config.yaml
d_mlp: 2304
activation: "gelu"
norm_eps: 1e-05
positions: "alibi"
parallel_block: false
init_std_down: 0.00304
warmup_steps: 470
decay_fraction: 0.697
Each number is 128 + 24 x the weight over its row's rms, rounded and kept within 0 to 255. Layers, rows and columns count from 0. Numbers have three digits each. The size before them is the row's rms in percent of the matrix's.

# layer 4 MLP up, 2304x576, rms 0.0448, rows 1315-1410, columns 144-215
098:137154131128136143158178106145127101122170097117156080110150080119121134113135078121108078156148142151110112098076111137141141106120146129096120141139121137119139120152149132104143160160126159122153127094124120150174
106:163145153105154129130121145130128098139126145105091123118139131088107123123074122086181134116134156106136126131128101122116155126102174094145129138114097149117184156160125122151110203126132089130167113112095111165152
103:169130143139125116080156153128120119141108113118156142156129115112168121113158148177094124141165129110176140131135138112089114139142115147109095159118102107116118117140127170130137136126149176131133197141124137146123
102:115144108113138080108151134138142151163126129155147121129127140134150152175127125115092121138152125144158109122092150137145126145093123147106160176142118120097197137118156094121098118145145177120165105136091139144119
106:111098104071147121123122121144142171156170143133113108125138105102130121121104045158077175136132110137131105168097121139153175111123090105125175159113077102108140132151135114154138110117137143137122131140134110119142
098:106148122138095126090092113114097102145175063132154150091085084126154144133141122143107164160167139150081134136147125156123101111103140142110156135177120158100149108112156101083135114136123161104082128161105107125158
102:124148102099113118102171098146132155138123135174121085097125103117129133101127134093130125147108060155124163138128069138086147118115119102149135141122143145153108111135133130097128074108159146107188117107094109117100
101:123151160108136111120129170175140150137103136090125124142129095134131096131129146140116128095138098120162102130094060115115179134084147112139142152134097118096112156150105125104140118095156110122111171120087134139125
101:137104119076156126097083120135106142123143136129138125140077141115152150150152123143155145106135130076116118141090118161174159096098150105141145144095142135129175164184113138132079145113162161076121095107102174119127
096:149120138113111162111121152127159138139135148087118139110136156072130089077107110123157119142158115119107148105158111132122129146130130101110129131092120101108123177151152139175105116105104109113130161133138125132129
101:125138148122090137081119115135070140140121127132104120110139132080086145079110107133164099181130140157087166112127154126135143143079117109126163127115154116090165132087122123124148116129134075103174145147099138132119
105:139119106137130117130126132144125136140168141150119139116103128114112126125134129093143126136159155124123107090135111147109122146131122149160100135140089138128120110138132164101092115147146166183103113145111150123103
093:090122130091164147158121127089138096138087156124132125151127134110125161184100133104122136082130132163167150134117123126109141083088134138119144156119124123133132109146113119094122128094163127151113127151109100160131
095:160106166105140136130109116155108071142112091142131063169135136152134145133133122134137135132130142102144099123115103114155132188122138076135137100130158089174124149142173124129148153149132187108171152173130119122153
103:081127169153114138109113161120175122140110054101178187134139174098139141137143111140156086127118133072095137127114147149119137105105123122115139123138106120110146105098110128086147086126156128136092124107087114162153
101:155119146137135136106131154143135123173155145132116115131144138153141124117112092104147121140148113117133098101116089143101109108171121142125109160146122095149108155104108096149144130123134078161137167130104122106085
100:120122173079112153143119122147097140107129076106136110114111120147144120119117136131129143134121132130151111116167075132110113138165120139115115155107105112122150116134095144113156114181116121095124161134116111139115
098:152152143097119095116098089119125096082134140068157138092101138148092088102139134117123156150167118144145138135125124103193155132141094151153125130103144145152164150137133086150124121156162127118150129110095100108165
092:104098165094097128088121103162150125147136151143129127108100114102127132113156130097133130139182135096111142126130114116136130173136164128120178138124148125157126126130133139132147122121137146131143126126095130188168
097:123121097119106134109191174128123108141167144105124133123109098087154146104165107127125118185130124139155130077123096159147165147119105160126118141118138085129119160112117103127085186072164137141155083115144134125126
097:132166157141139129127112134130131095111094140138112048147127131116108149102091115107148123167150131155161145112134108100143097093131121122124123133133148075125104149129140107159138148119136138133146155084122150158121
099:120126149134116149154099109102137160142115111115106148128134120122125115154098123160138124161155150114131173100126125134106135100129121102126130121124119110142144152095104129131166159069115077150103087133112125126140
101:176126105120136119132168141120136087152091132125138114162092115110165172089170125135131110129118084108087131123126110106102158135124088115135136106137106153112134104137116129155175144144132098156158126074131153119172
099:147113141099150123111141145132108153119140102163127134095100166106154129162152116126156130132156134112114174145098103118113153076130118115097175185113087119091117129129137110163123091078136094153080122120122133136116
093:145094068151154126147162104119130139127145112158152127134082157124160129080155099144089136134126135117127172126129113187129140091139121127126132120144114148164123135142093145150072176145167176144111165147121160161144
104:120134108108173136110128155161081131158126154105134135129148130149117157103133141134132125137145146116100153062128088155144150141120161148096131118135154114103158097164131154160127161153193157162117115073123111118099
093:174102116163122180163127108107136110102112071102133136123101182122158118157164160131116174167148137092174153107126090173149147092155116169123142107144154112134101133119143113143130161154147182166105113111136169144130
107:157147090149141127099104131156155108087217145141105109117090160142165103140142127101140124111149118105103143136127144163154099086161129143110097166137099076101134175100128109152140125155169169124122160082118137167134
093:132125141121085104085114162134115153119086154172130120146149127115102115119127120131161135144143184130141117102117111127113174130087125115133145155148131078113095105156177141145169168121164116124106181132123142106163
101:096131141129133160138130103103121154092125094147182095117097124094117172131089115102131142117117170116139128118170109157132191080109139092081113106180157122147140117170121151106146132131141141113081092112135117114113
102:131123138106136100170087164153081107144172108110118127098130115139140130075074082114132125095111113125103156094114120117114194179107078097113112084128143124147146110176139128129147138111145147091186081176115145166126
092:119062138100117129110112163155154124128129132194111099122131147132151154166080105107085102132129108150137093086086127150144117103124120113112167167157139083124130143097135174147120106129164069150118107061113127113169
091:091162107123097129147122138156134097118124131108101081146139123142151114129138136099145142192143133124164158138128057101155155187095128145150135093112199125134131119140152148126186135129127144132125092093106121099102
098:126116127080111119092119131120129148151107089145135134104097149082113146094100132141126152109131162152131132118140130171097216097093170106117140129141090140148119135163071110100137128154121113143153130155142081139157
098:117117177071112080137157139177114100161139101141119165111111106119152122107132122101103097136120178121139110118140156091167135144114147108077107132109130156153133178169160133111107161142116117068100075106115139129113
098:143078152126150151136148137122126160130136147155093128120156125109164144113144125134109099132118153075140123127104127124149108118103127117109094115147129141163146146133133159150158151135120119150142133128121146132137
091:139153139108114108131174123107172129129116136150122108103123135094146120111161116115118152131135121159146126129134124111111153137181100113102121114129120108112156120132123148170113185114184138123138158069117139113124
096:119121133104155106147126152101178142172164123106143134129158143141112181085131115112124170134096148125128130101147101154165129132128101129112177125158138076073087126164144130143100130157161149124111127128114163181131
097:116084154132137126137140154126199170154126170116126133113070127120161137131170090125120150126145119157175109140099151121148099113123144133142148144126101101115129154134148122162121114101074127123158076083097114147128
101:135135139148128141098131150111154115130102132145171078128131139129165115133121076125140132142110094121137185123116138136135130105135119104068148153150133104120102112119158155136156152090118115112148129102105118124129
106:159163134139106123144074160139156120122135097138136151109120123156144098116146151124102142139121145095100121138152137139112140119152077070146156089106114102151128132118086134107131133152190112134094104122107120147111
108:064151115136112133085150136177139118139152115160127105124123180098126105149140120174079115125138197130136113152080105140147088127144120102151130133126122143158107134091117127085145119135142100102156112121120138092087
096:128085146086139153135098143146149114093121166154157155112088139089128134104151123132162133121168115153146116118171082141122158134139135178147082123132134134099123113165105129149140188136121141148137140085136121126131
101:125119115139145134137168167145100144109122107167175119137085137116143124094144109123139105119146137100106147094159128126128156134105138115122128118173136143092150100141128124087120082151145155131157118127124135121169
098:140129109106156104137114133102162159189133102120132140094088104091122132133138076126094150122097094111110139159150136140176146061145093145157159135125133126136116139141138102114112106136086124165120122124117131124134
109:151119173111123159099118128132159146133094098161094122118116105164126084176110138096127135194151178137162142081120107105168146136128142130102151101154142134115164114181115130132137151178133138150147148127116114133145
095:152120128138119112120128161112165176122126158109146130129115111164127135119132132115170136133110078161135127156088101083124148083140098101105129153109106128113140166147127100156107136114155165079169112101117123100143
103:121158144095112096090125162107176097149143123154174150163139104159131133105159169128186132138157142133152136131162115155133136148119158156110151132145107115159147135141098127148159120134153124136159086129140171105111
103:108091175131152124158101159130083082109124107117185085106159133108155132151124086162125076123158153091119148115138138106133124127106100119113124101122123152136127130132100138133146166119172079122103128081120128158149
100:133126171099136112100156172127128141132128136182113133112110145135152105158120101105119117149156135104105112133116115140109119127084159122156089101111119158123116154135109171119138143117111098180132148101101143172098
101:120092148146109148078132108114127115116128155084172133129131140140125134094130125139097135085106130104145148083143120129103155068137138129103116125114114128137132141129118105178139122109096128136140158130129106117104
095:090072129118073125098144103109152175146104136180104170098101100104136078106117124103131079163136113153122124151110140135116131118093145101112142210130156174124119125117128130116114123113133134125112152163093118129140
105:139140137144139117124167102154157093122142125102116105108183093145160133122126138113157143149147105130129118166155059135056132158139144120122164157157071110098148090136132130086114138107114118113131135134117112121110
100:178091114124117146139115132122138122129123182136143122138125148115132107143094130080174094152159154145140091130169148160146119145109129091133092123171128105140115107175103121126145099119160149144147115120106126114136
101:155091193129115139116150145185138097161139091105152127082136153096134126157105157115146127089118130120164122117116147123095111126141121150118121165146109125129131138090083131138145150126091066160107122158087105149118
100:132135141170121096100115144157119105105085086118102127142132145112101088135130099131111135136136126088159127119112131150167116124099103136110137139116163076122088173107134116077114112105145147124138145141129150129160
099:089118127084147146122125157161124155127094112129122091102149126139120166157062106144183121107194103131113127160115162110125130086095134078106143113135109103063136154136112125088113178105129141133146100127098164143130
100:149125127110143127111124133134155100133137101181118156117154118141132098144091116148155186127112117114117158089105129133116145144137102140115120116142085090148158101154149138109108113160135136116145124101135098152121
095:120121111101081122121167146135119132145130150112158169148131201098119123164122176136129102094137102123159119128119064169110166171102095175116096126107101084104119140136150102097108115123089100139089089134122109123147
105:098125157122119105098150162129090131133135100152147143112135091138189126108123108139155129154135092144112142113121118155130149218130096133118144140151134146088128104111110118112124150130146115097206110091103119133149
095:134112123118148148127121110124099107117127140121125151098100138124163122090150096139157126115146130141165097084158140153106152128088105086088101077108108106130146166168157171140140118136155149112146149116151089098150
101:120114134113136166138140123104142156154143137153092127155076096119144145137131098151136160159080102141143120144160126122185187154143147135133164134161129150094154157124136103112152138134167120115177090115121133158123
101:115100115073098091109131147155069117147098121127153140125137091102137144097145121151156123155151133103135136086178129107159126121157115146127153141148164117127164102165137148141161111160153123140117145140125115096174
097:127092122138136114116148188098117141124128084165162084138109116110140140150108143098178100182134105142129113120143070139103137122118116104121176093133138099096128142116149177130083133136143108142103137089139121106127
094:123134125116142116132116152109104108122076114113148113145092124113138132131140174146134124131164145123163146131153135171131148146099111086128125161169130104129143145134095153117137157142122122118139091137139122167100
096:120139145121148120115133143098136165132121096112138154144124134084137139106135164122075138129158141120130167115090101171095153114171133155100191098135076116131132104156129132128097121173131179124083097123125150100105
100:141145087094154147123151137093140118178125112135159103135127119145137129124111082119142107176118104118132143162154157118134129105095079101093111139175094108145128156145143158110100146137130142111118123130122145118116
105:153122115120151135136137114137148113123122054147163133112102137120144133136116119122134081166147103118110155127171120170155106149132151173164108143148114094127144155165112147163079090145156171117124140082102132126093
106:132120118092145120119095163142160169155144112118123129134107152155155125110142121147097106109129119110163117096099141111127131132142101128140146169101095143141159101123087135119088130125137098101093140143140143102169
102:120109103103160167161132131121148140123157138129162108124156117094154097141126113138128128120130084110072132130140137145133159145160119155159115080146125122077115110086142114134109094136142178134120111077130127110144
108:116116108105162094158078146136162127141102158168132156105113110141090144104132144146171176143115116100157119099192151162161174105122114145152142120092097117106117144159125122148095169133095116178166176107116133106094
093:182119163099103137130136122189128154086138161131084114131080111129113122134170130130160130106138155098118115092134102107149186079130145158128061117117140121178119168119101105132131138106132134113170135072108138137096
101:144125145124109163129125160109143129164148137134116144069097088140160135118154107114155116134127118139147091146109099135109126117096127126108153138126083138114169120128135079119113163088107085137167104157104103179119
102:095113168174080155149099152120141150136117130138138094112119152088144137108120106130114162156139110084152142125117147117149120137108152069120122139104112153160160137146126147125132139112096098115131161137118082130134
099:132127129131126173130133101112173132114144097154129106112128108119129089138140113113114130130098154125118178142126102132098145134073111104178122158126148120149128128163153155098168134104102133116085153089114115123142
105:122136133133146148096152107145155102116116108168105160091111110143167104143133089161120165112159094130079141144145117122137104129155115145120122109165129093162131159113155161090152140119089098110127114137121113146137
098:132152134091098141134133144155155097142116120129104116098131080107144132167131153122106102128123106142106143169149142151107149124056160148111114131157131143113151172127135187111133123081100111116074164089110120127116
104:123127142109119096113099104132110133157119097128078127113119084135164147113173138142110092114124147103124108110148151140160113164150127137104149137120151152115134121148150132094087137160097111136183168148094120163133
099:099142126095140112136125137176126113103156173145156085092090103136187140133104092124128088171147173109138143112142125066162132160122125145127127156116092137150144177103130155050100160132104145100131115074137133152144
101:136144151132143111113143160164103112153131146115169090126122122158092115168124084128149155168152109114114124119115138149139088196131145104130109151099128123129137159109116114133083157126118132140179128110078128100118
097:130158142126095132155116133090137099116164101117124086149153123086184197141106132091148125109147144112112117141148112131156152101114063139126106125142154093105143151151096142141135187097114121126144122159120090143124
104:126111074116120140102094137139113117186112096120196145107101136147140099098121117112104092093157140096136110100180150193141157058119137123145098103123074111090137134104089094162104135160158115144133094124127127116141
099:131154159100138154138140088127122087123174098134122136125145208086142100124120115135144136138135159081115132178130127111129155134121098129099151138145103156131126161149146108105105145155145127098144102115110147154139
098:122122108116136143145124147174104119112119136147144175134137132096139113126149106132098105107146123147123158148155146123121136152126085143134118099144124159146092131120092139125120098108107134152112144143121145150131
101:128116101114131145129146118159122143150148120099113150133152137158150129125139113145114139125163125094170121125152110144138103126141133171135146178106111097115178143164116147108092128106164134133092122118115159132129
103:148118138113101102163095115153125161136124126098120157138115145170134128144148137114104179168124167084147107102129097148160110053152089113147113126124128108153151132139139159147141102122170181140149124125116129148120
097:137156150110126149087101117132102125123147114130171106150095117133086099093149133170154125146122129130141112169122133096113141106140115138094122136144149086116111132092099161162113120141124097103110140104120109118136
098:093063101130152101079088124116133128144122131136125124110112153108133068137143107114119145149100099155152138121106129092161168120090108127123149112107136136147109130099086113121123105144142118098142111119102118149151
097:076133159129124105173146143152132112115128055129137131151138124081139112098148109122124139095136171148133150102116105153154165134081126137134103111106122160115099152116143126106134111161127164130118068092135112162110
096:125146107123150100120088203116148110163158123149150161122118132114150150144136121136126157110191120118137151123118115153131098102116126112117130137127131088132142108115042167121115127115123115122163160125101100145113
096:098125113101103141135141134175149120146119084106125127097110115160088131124091147127145125131114122106167138119147128180099116155105153070135165142115089143104147129113127153101157113131110108115139126144097115113123
096:121130089167098135136128149123093108126091120128150087125150142143104160147141132133136113157125178135161126146111094119115145147058175125111127123147158074126159117142111184112162177123121120121125136141105128150105
099:127098129107116118114107097177159125152160131118101132122135111125160138096103120133107142145153105128110153077124139086155099150128143094121112109145106134117131145148139152109114189124121116130125107127095175135156
103:187124093141135128157126138136121155121106111129135144149132139127135171104076128108118111110112121147162147140128151120078148107078126103104181119145113112134143085114095137172080122129118117122111159132104151178141
094:118136126139125134102099121152097130124162137151123129115161119146140138109155087136136123102103090136124143098125168118142151086116080104130117129101143108092131153102141127087126149140141123142120146135132139156141
102:065109109102069113137124097142156105138120105151152121158143129110129125086122102147074118093125123097088143135138182151158128130140089184108175094169142128090150103092133129123133137109104132144126116106111145119124
# layer 4 MLP down (transposed), 2304x576, rms 0.0569, rows 1315-1410, columns 144-215
095:138144133133129139101114123124105126092114105166168185102063119141111105113144146097103200135114101123127157115091112117136105123129129164114150153140085115133134148154129137125141116114100111124134088165130108107115
109:161121124140128132148133166164095102138118145150112163114126158071079167145107148149072122170114147140144122121132109150123145122124114156172082096111094155115128140139136077118144161135104098138098086102093142132134
109:123120120112106104154131137147153110123135125104117150184151149141159111120147114108102115152138110126136144160090158145137085134147138100137110109109146131143143121093134136175153155130143116115118126126193135141148
101:139163124137111112125137128155189118132101128140126099180167132090152134096146171140166096110139148146129094159132111110133154139152092136099135109111114133171114136130156112140173105151153107121090144192155175126088
105:118098096114138148121098123124149101100170102149128124105141096108085136119108120121132087108150174120155106122179133140153142143113141140115144177104153120197131103108072131076116111106178094125110105141130160110128
100:151109103097133144111126142140076176155190131128164120127165104132114123150131119117139078117170122134120156148075123126109132120146140094161151119077141111142129159157124149152136144155140156128078148132113153140138
097:099156126113131114142117127122141141158141139167130131103130108136133106119119141158162089082144109101157067132078151124150114141095090107163129128133097131127093090127138155133109142110137092127134102137168128190134
100:114136092142134101121134158127128167088120144074180128179112172127113089122118129150088118141109098155148107155100106082129159110107167093130100118152149128121120131148129120166091134135127128106103129221121134143113
101:124150123159132113138102133110131131122120116131122100148147116131129092143152072087128104125119141145142136076153167108142181126125123131114118152160164131096151110124128105117117126116114144142125117103079130093093
093:110117149109155124120141160153154110110147099140100095132088130113146133112102141131124127134077103146157145156143139130158107120128119151122154159144120112113185131148122134153106127147094151169090127079123091142159
099:092113105111114122151148083101140150155147084169104087137141161140108111082154130180123109122105120073135102169131093103122114160150172070115133107115157111086125135118131154157094096066092151131116113138134168131119
105:177134110152105158118160114105158116128111156088100134130111158137132111121159086080119121135120137138153097105157137113123147125176140106115141112118094154167124150114169136150116142148101121114124132153125152144163
083:119172166182169122137137105146125156174162089152142110114086139134100156106156137102137181108123117147114124161120125146103109118137135143130130146100151156112139109163139125164124142111127124117139145184137114114173
096:117117126146143111120087153169129119109119120140130136117147138092085099185125167107106104130169107162097142155087108121113098178111136119082141112121081140094129154159152124096140131102111189118118157091184133179149
110:124107099143093152174168162092167124159104132126151134138198079136102104108149117187126139074168111115127126154138106120112153138144151131130134140093136120135142148139121164136147148140126143125109154112115110193129
102:127096072123093091092170165173142141115117124124184139100155118105102144080113095112107162156143134098138112125085093131094117122116151148128151185103097135172150128100150126088090158093168115106101185136135088128089
094:140129110114133114128128106141133107117124089105147155115100172145145132184166110104134104108094118116116174161104149113126105140162106124164120148158118120093123113134159103090147104160094103092147112097093138100132
101:141116142139101106128090144116184153190122153140104160164154097163130125163178143165116146065086121077099086151119110120158122145156141141114106172119092140099123134136120136068148138135148115124107140147121103117158
089:143102119132136069175144159137157146146089142105116106112155130095117120154130114122130130166117157132176122154128157121145116099133129122151155144155121128112069140150167145105124170107152108154107144179230100156078
093:136112155163126118106140100098112167115100138169142150132134162131111085120176114144128148090129155115137150101102138063126148110142127134141097127105113160136136145116143119103172147111164138125126156123153122108137
095:136130118163127108101138121158103145130118174150128120122151151129167099156173145100106121154098133127159176092161120121116142132082176089168121101136141166114113120069143101127173105160122166117143135134116166128129
098:146113134136104133117104146103134134109136095133164123102113120113093133144080133103071165107125115136147131156115097103100106152168099123170109127128142131118170161139118092158164136084118131175131101103083148113140
096:151138156099135155094143115136125127082122164129112099095117128151118140125183171117174159172088137113114144138145148119132109159140140172099114173136083107130094159100105108124134109106114163094169092113163111171127
102:101120164149101108119117116121133072102129126117152123120147115115097133110133142113128130163130150159157128146073103101166134089134152108133141132137082141114128109154120135124147121128148104142141143132131145115159
090:173141129143112203135115172129143132132126079116134114098137085139145147133139132159109119111130149149128168108101131090127158101119101092142157142088101171130136104139133163108123101138131163137088155107122094111178
098:125130165134139144115167115129143133133125121109164088161100121155175121095128120129137157123151114161118113111121105123102145100109138140090070115131082115105140086102139126080120150145104112082098143116216091125075
091:131108151092123131134130138199141113130166128104102110132145116116148144143120128102123125119129156151121097132096147106112097166072099107118153155123093173148151133083087115104107098095119129075117164107112136078137
106:131137133110126139129104103139113127123163103141153119129110152150117127124146162121129156129126135115172094186127113175134082116160085103123141144136123143130141167103135139118174139173148132142143117129138083124153
093:172133126119128150131121105153104097112175172172140125100106164128171090145107146105114137134121090110091101124105145182153095181163122127129141134137115163142120103079141087160151098143117123119140108153122121117094
096:092108128147163141106205083140123126123133111132150103131167130120117083122156181163144132137148143131133087122111143102105102175103124150109077139134116125136119107113108128128116110098118128176137117116118088127122
101:124153116090155163102124148118136154117175126141111169100082136096142125105148161163141142147151165128156095155165138165136132148108126182130153095136135156164144137113171141131098124164120120123143126099117137111117
089:078114145126123093140107133098121105118123144134146122099118081129145144114114093103114094119138161154122115101146119093148137133103138154135135119132124116140158153177154133124153118127129137123138136126173100136132
089:124106179142159106070128119087141142112110114129109149122171130124112098119108165135137120083177123164116122112163167168135127125164103129099124180165052131121110137107100137096088099129156066119119153124158107164115
104:097131097116143146157152152139119112140179123114113099094184163154162130086089182077131149170127154138104133124126136117160104089117150156143131111115146154121101088106121132132123171105158127138108081130119135133130
096:091118145163110146149111098109125177093131130113104120159157165154134167129149106175109170124136096106144139118166100125120141132180131109114077165158135129147125116087110133122134124149116142186122142195248129132139
094:163115127165123117118146151147114138113111149124152080080128115107156103113147177089110105143151131166139070110112126158173163117172138133154126115115118125113168134070150102166103135110129133126119175093092190117091
091:146120139151137124138141103172163136125163154141122137121146148100114111109129125143106140114169152157144152164133124173129152135122119138130100157183158127114144129164130123164130124097126155162129132098126061171119
094:122098136162092186140119126156108102132100113114092138161107158095165120131142134132148107146107111169188138153137159096117136139144141120160117107086170127140131125139105110110135117134136107120176131139173145098190
102:150124114115160122165136154098113090121094110106160148105175160118138158105092125117153126119151127124069131110180101102120132144133091121126162161112112131174146113107104167118145163148138123126131143113126140119139
102:138122149113080138158118113129091107154147133156127135127117155125096087115118112146123161142162091156158131121137105119134123084136100123125170172130152130122122105106123154132145157181112126131136102153190144140137
109:106122135088099122118120165103141115142111105135145125164168154145142121144131130090075187147108110153140168153161123158083138117100129113118138146113134115166136132106144122147098163113164117144135119111095138137127
099:112181100113064112141118136140132127155114102139112118163126142083095104149123143144082129130145183147125115143160157114131087082149118127108140086157100131104137141055129124162108112140118071091119138100181134090115
092:139173151132124093111152104125126078099116157131118099130164088138144123157146191107146101098112141174136152145154134134132121137146123165154134147126103145096132162109130108137147151133156122144138144168130126095159
099:152094134118114126131171129092094158104170136139156076097148131129157096164131099115103114086112102113128147119161141146114143153132144137130111126116140132207151139131123122106149127102142137088118133123128156071118
097:138130100138155149152096099127107126155126117132117186183125146133100125126124152182145057146160146138136141126118131156101134159120130119131105100164131130150110147109110150126098126142132094152137153146098111129149
107:121106089115142129145106123158104137136128160153168175138165126177087140121145120129111104175129124126102128116135132099150139098111108112089126135168151127106129115158123151088109135181111136131146134147120120099166
092:121094126141141129128144080157136145141141109136096110140152087139164157131097128129139112122094134086171157123130148117094124106132134125122138143131156148150170154126097105142128136108102116127168141118114115138157
100:164131138095111115151133118114157157119149142117140137127176111157161100128143126120113132131129126117133098135121098149155154166138171187122108138079135147149174122110152136135151096118124095129124113101160118142120
109:118126167158136093113147130172142110163121123111126149117117127141100142122118132146119136095166150095127155112137112135093095150130149114094133146111157117109111104140134152109119128106090158120106141102163119144154
102:156153135158132130146149123185117154133132134113109127147126101127139094106121126147101101128126119081119124096174132096135149136130158169139142144181148188127136114126142124122112162128130125132106129155115154105147
100:142120141124128097120124118145106138109170088149157106121087152123126088094158119140126167162137115147079122115116105197117110102113114101113155168122135101155098098107143131146141133165124153114085100126152112086161
100:139149163134154142126159167142118104109174086105136113149107139128098131141157138179170118128130141103119115044172078137173132155161110099132107109124107127116108138153107152197153138146122198147130150124114125142126
105:083103143131137139110118138128119142127158096128105119120162110129123108147161143126138171150126164135102124147139115121142187117163061141133141141113073147108119093123155113123134132115138156127086104182098123105133
100:103099148155102140092135135137122070141116125123117153163113112156143079124146090137158170105121110112114127116087140122105102116138115142125106130121131103104106145130106100131151116135142147085089094107149123110113
103:097106137106130112129107098137117130124167146105182112153135142108166125111137104130122134107117152148095199146122141115101096109111182115113127146083123109135141104112136108137095186118158141108156197112109088126068
091:119134116159144130069109145108106143114086142131140129130153097159081134121164117146134092127120109178125126115151124136083135094125108134114115180092146173098156145157149105152081116118126126139089137174119136129140
100:072126119113114082124174141161136108120170106094153145128157140079119168135128116085103115076112146116088145139145129137112089113155137087126128149105100131171155148115108146110120147149162139140120121138142133128154
093:113145137106125121122121107138123105112143138172136146098139135147100163156115131168119102113114129107113099147156131114112103163158129131146105113178092105172130127130126143126137117146112167126157140129053128081136
088:134079112134138162113115145141117190079120158126138137150155152096110112187120125123109117133105139165124108105150096094119133144145112150116099125146157119109144071138154118096137147148104108077124150108119141131127
113:138162149133134121140173099116116135156115127111143149152128149136163091137116093081164121097068114148099100089110112159141120138197121149095147133071158140131115098134180092155117116148118130086153147146106164138105
096:120108110097131148136123125126128139117133144122152058109141110152138161099132139141137111155123132112112143100158138125123118127092145102126104093191135146178122158178196122190108108128113145126126107141175073129181
099:121137112121164100114097134152130115146130114058104166135136127086143138137117119139165128107113131120138154085123102141154094129160111086121125174137141153100125130135128117147120109154136105115139116127105113108116
107:114084115108157097158134127129076133135093094113110132134127115150124165155134124135144123145109115137137185112074098111143141138147115115135128128162130099111126132129138107101108123162155125140114127142122176133090
090:087133120144152118110158112108165130115176145117119128124097115135123072138128119101095145085149120131120109135144159144151123120094144142100138143140147127097106163122136154125128184078108143148142123125094114136116
093:142099121130118117089114095100111097118108092112082103122094105131141130131128125127151098177100167172106124095123142155135102143085087117147103117105146131121132149120135135148122117124167103140128153118119083101123
099:121130131163088111104065128144140116143107133103108135125168114132123120123156120126130130105126089101136103136136151158138135136162113140107167133154155093141152082130130122125146167145123079156191137171080178092093
105:135144117147128140142118125161138159131160157115149122158180082137073165107144066153122089125127113123180117140135114101156146165160106140107083136137162138178101192166145163116071161147108155141139119131170134109130
107:130092133162046124192127116155123114138146111153088119144103163125162132128071107134171172071103133108175113138174116149135132126138087123078121124069144110099101111159080177134146138131104146133102103143118153134166
104:129127109089141132129131110090138138139137137088126139105129110095103143100094094125096132146116076115157144119090125130101119156136085127150093162099151124100068094115096147144123114114110128136095130122164108106132
098:117154108124117139136145128152138145129169122150143150077133165109134125113160170119123135107131137157113136117116123161104104110121120132113151155091142116131179144140146085144167099147156162135138182138136119093135
109:145119129144129110135101171123167129141127121142104127146150086136134140122130172167143116133102145123163141107151141139120149133098156139146145131144074157122096126110130156123121142127168120194133088121119133092141
095:101073134160131125164125142130083141173105104133151121110118167115165128109154172124137105164102136143156134139134157147105115142117114129118193127147122141086114135156131151113145106102175140131083138188098123098181
098:094157145123120151100126136059106159121118097099129103122119164134085152100164092143150161115130105086127127149138103129156151084176146081129140096107127136101117103138115059150103129111151094138140132158152133157137
098:121153085108111129148111125146131103130152139099101145152117148118150098122117155136156142145129176154081119140162149137122116143115075108101141113132072134109124115188140118115117109123118111120157114113060136095139
101:135162139104162098100100115170155156122122093142092125116151105133149156105150168149117058106144156166122128157114119125144174066106142168103151115137179102139136143105157134151150053124130106139104163154113105118168
102:112153128115143131137141121139098144161080128108135161141128125110114122157114107133092095097127118116183125135142099144135142134118075142095136081136115142144087109158127116119110117121132122093135166140129169153126
100:119114109111148120125110112163105081102142125128088112154137167136141138136194093142082125167133114142153116138164165118127123126131089101173091114156114129127147130070143127141115135153131120112078121153146103115108
104:148125125120125143106125155111106086195149131116158130158108117138143156104121133170130063157086123114123129147109126148092110092121125125129138113136118135174126092135154105121122120124108127149128118161124100149134
101:071137150144155123099099134131123138125144132132127123090119111156137123151119091107176104112112127106123110127095130137127147139150148166127097138080180110136143096144139183157119161100096137122093127123110128108093
103:131114087128157141131148145137108146123157119150121148139144121122171166109157133127162117121157113147138152163100099134137149131156143139095119108179130093121116145119193107120093134146095109113158161125099113104122
082:155132168128132161165155118114141153114139109102087133114111084132151086097113140124125067082119154129164142149124139092168132120126135156154119153145126137150129147097153104163073113188126107181161128110110158117134
103:137129098095116094136173145128123099152157139131094167119101133127090146122155122144138173163129131128158104079152144096134110144164143126108094118146144111096106107148141137113136128125113120117111125151123079129098
101:143137145115096100125133137157087110089134129133087202132093143173131102152109116184162113137094101127097100111176136072117198156135124142131137176122188124151111138132139122132139118093146130166124129116135182138123
095:160091112125148115135113102127121095136127158143106151142119157091136126099164116125082135097132099131136158140134161110078128189172108111126095169144132103159173117120142155147079177138147119131091123117123117128104
103:123113157124096134162154103130133187154149131122151121104141093123126159103117138165140117113131110146086140110161120102160143135135098112116106124093151171136141106164166133185111147103119188120133112075143103098161
103:125119175144132078146139103093075136085129131114163128149098133143147113078122124129146118118116139156145112117159138093161122090104117136122138111153132135117130092071079139128081150168152128112150112132143126127128
094:167146133163099107160144150159137158106108101139102171200128100137127106134128132127097131121108148102112197141165141077090101141141125132136143132128097125108099166142180122177130158117162150124100126085246106092138
094:168140090115158111086100105115148138129171102109130139126108115165121138117094133114114121140114131133138114109120141155094150104112143133166162169149155102140122110140114115148177111141120096150144158143067118116130
093:127120123149087136133149130111154154127150146101162091101140134123125117139103081114170102129164125089119144108108152120133126158105134153153131136118162107090098133101110149116158135137142108133133120174143154126095
093:128125162124123140108130124116102110098099097143129132110118191118130109145154155133142163085132120114146134099140133101157118167117077145128134099115122108184139106138150123119127140085104144138165106114135115098116
096:071148141150121125129109159114154124106115128105128135096117151115099113121163135191130132142121102164157134113130163100105113093106080158088166109145109093180060110123154167137133127161121171149104144088177117099124
094:116125176090157121116130124146149123096126126131099143159151113122133142161136127126104139125127109130140153105164152143119137119160100109129178101126090167113132156153119125099082067191122143115141142144164122095136
099:139135144145164148120122149095148129134109161109143137123151087084173162118106130143111167163117146129144094135128136099132161156136123135090116158070134132142104123165140135120150180103132142137100143112138128141132
108:094121168093161104122157135133153092101148147128144108103149123134123122168153109144141099146114142091104104076122118148163131136158094154144087131081110112114111152158181121103186123124105147121145125136132096094130
095:116127130162135100149100131164143110129158087090114111109129119132131148130120122147153088143115137194161090137153103126170141145124085117167149149081143131163091104096147126108117132106092091117103153144123120137133
105:126147112137124102156153149132153167103091104158124090099182113148109144148087125135121158146115148123123132133113124131149136087123128095169143109174126115107144117151121083142138128116153115189141168138133131169117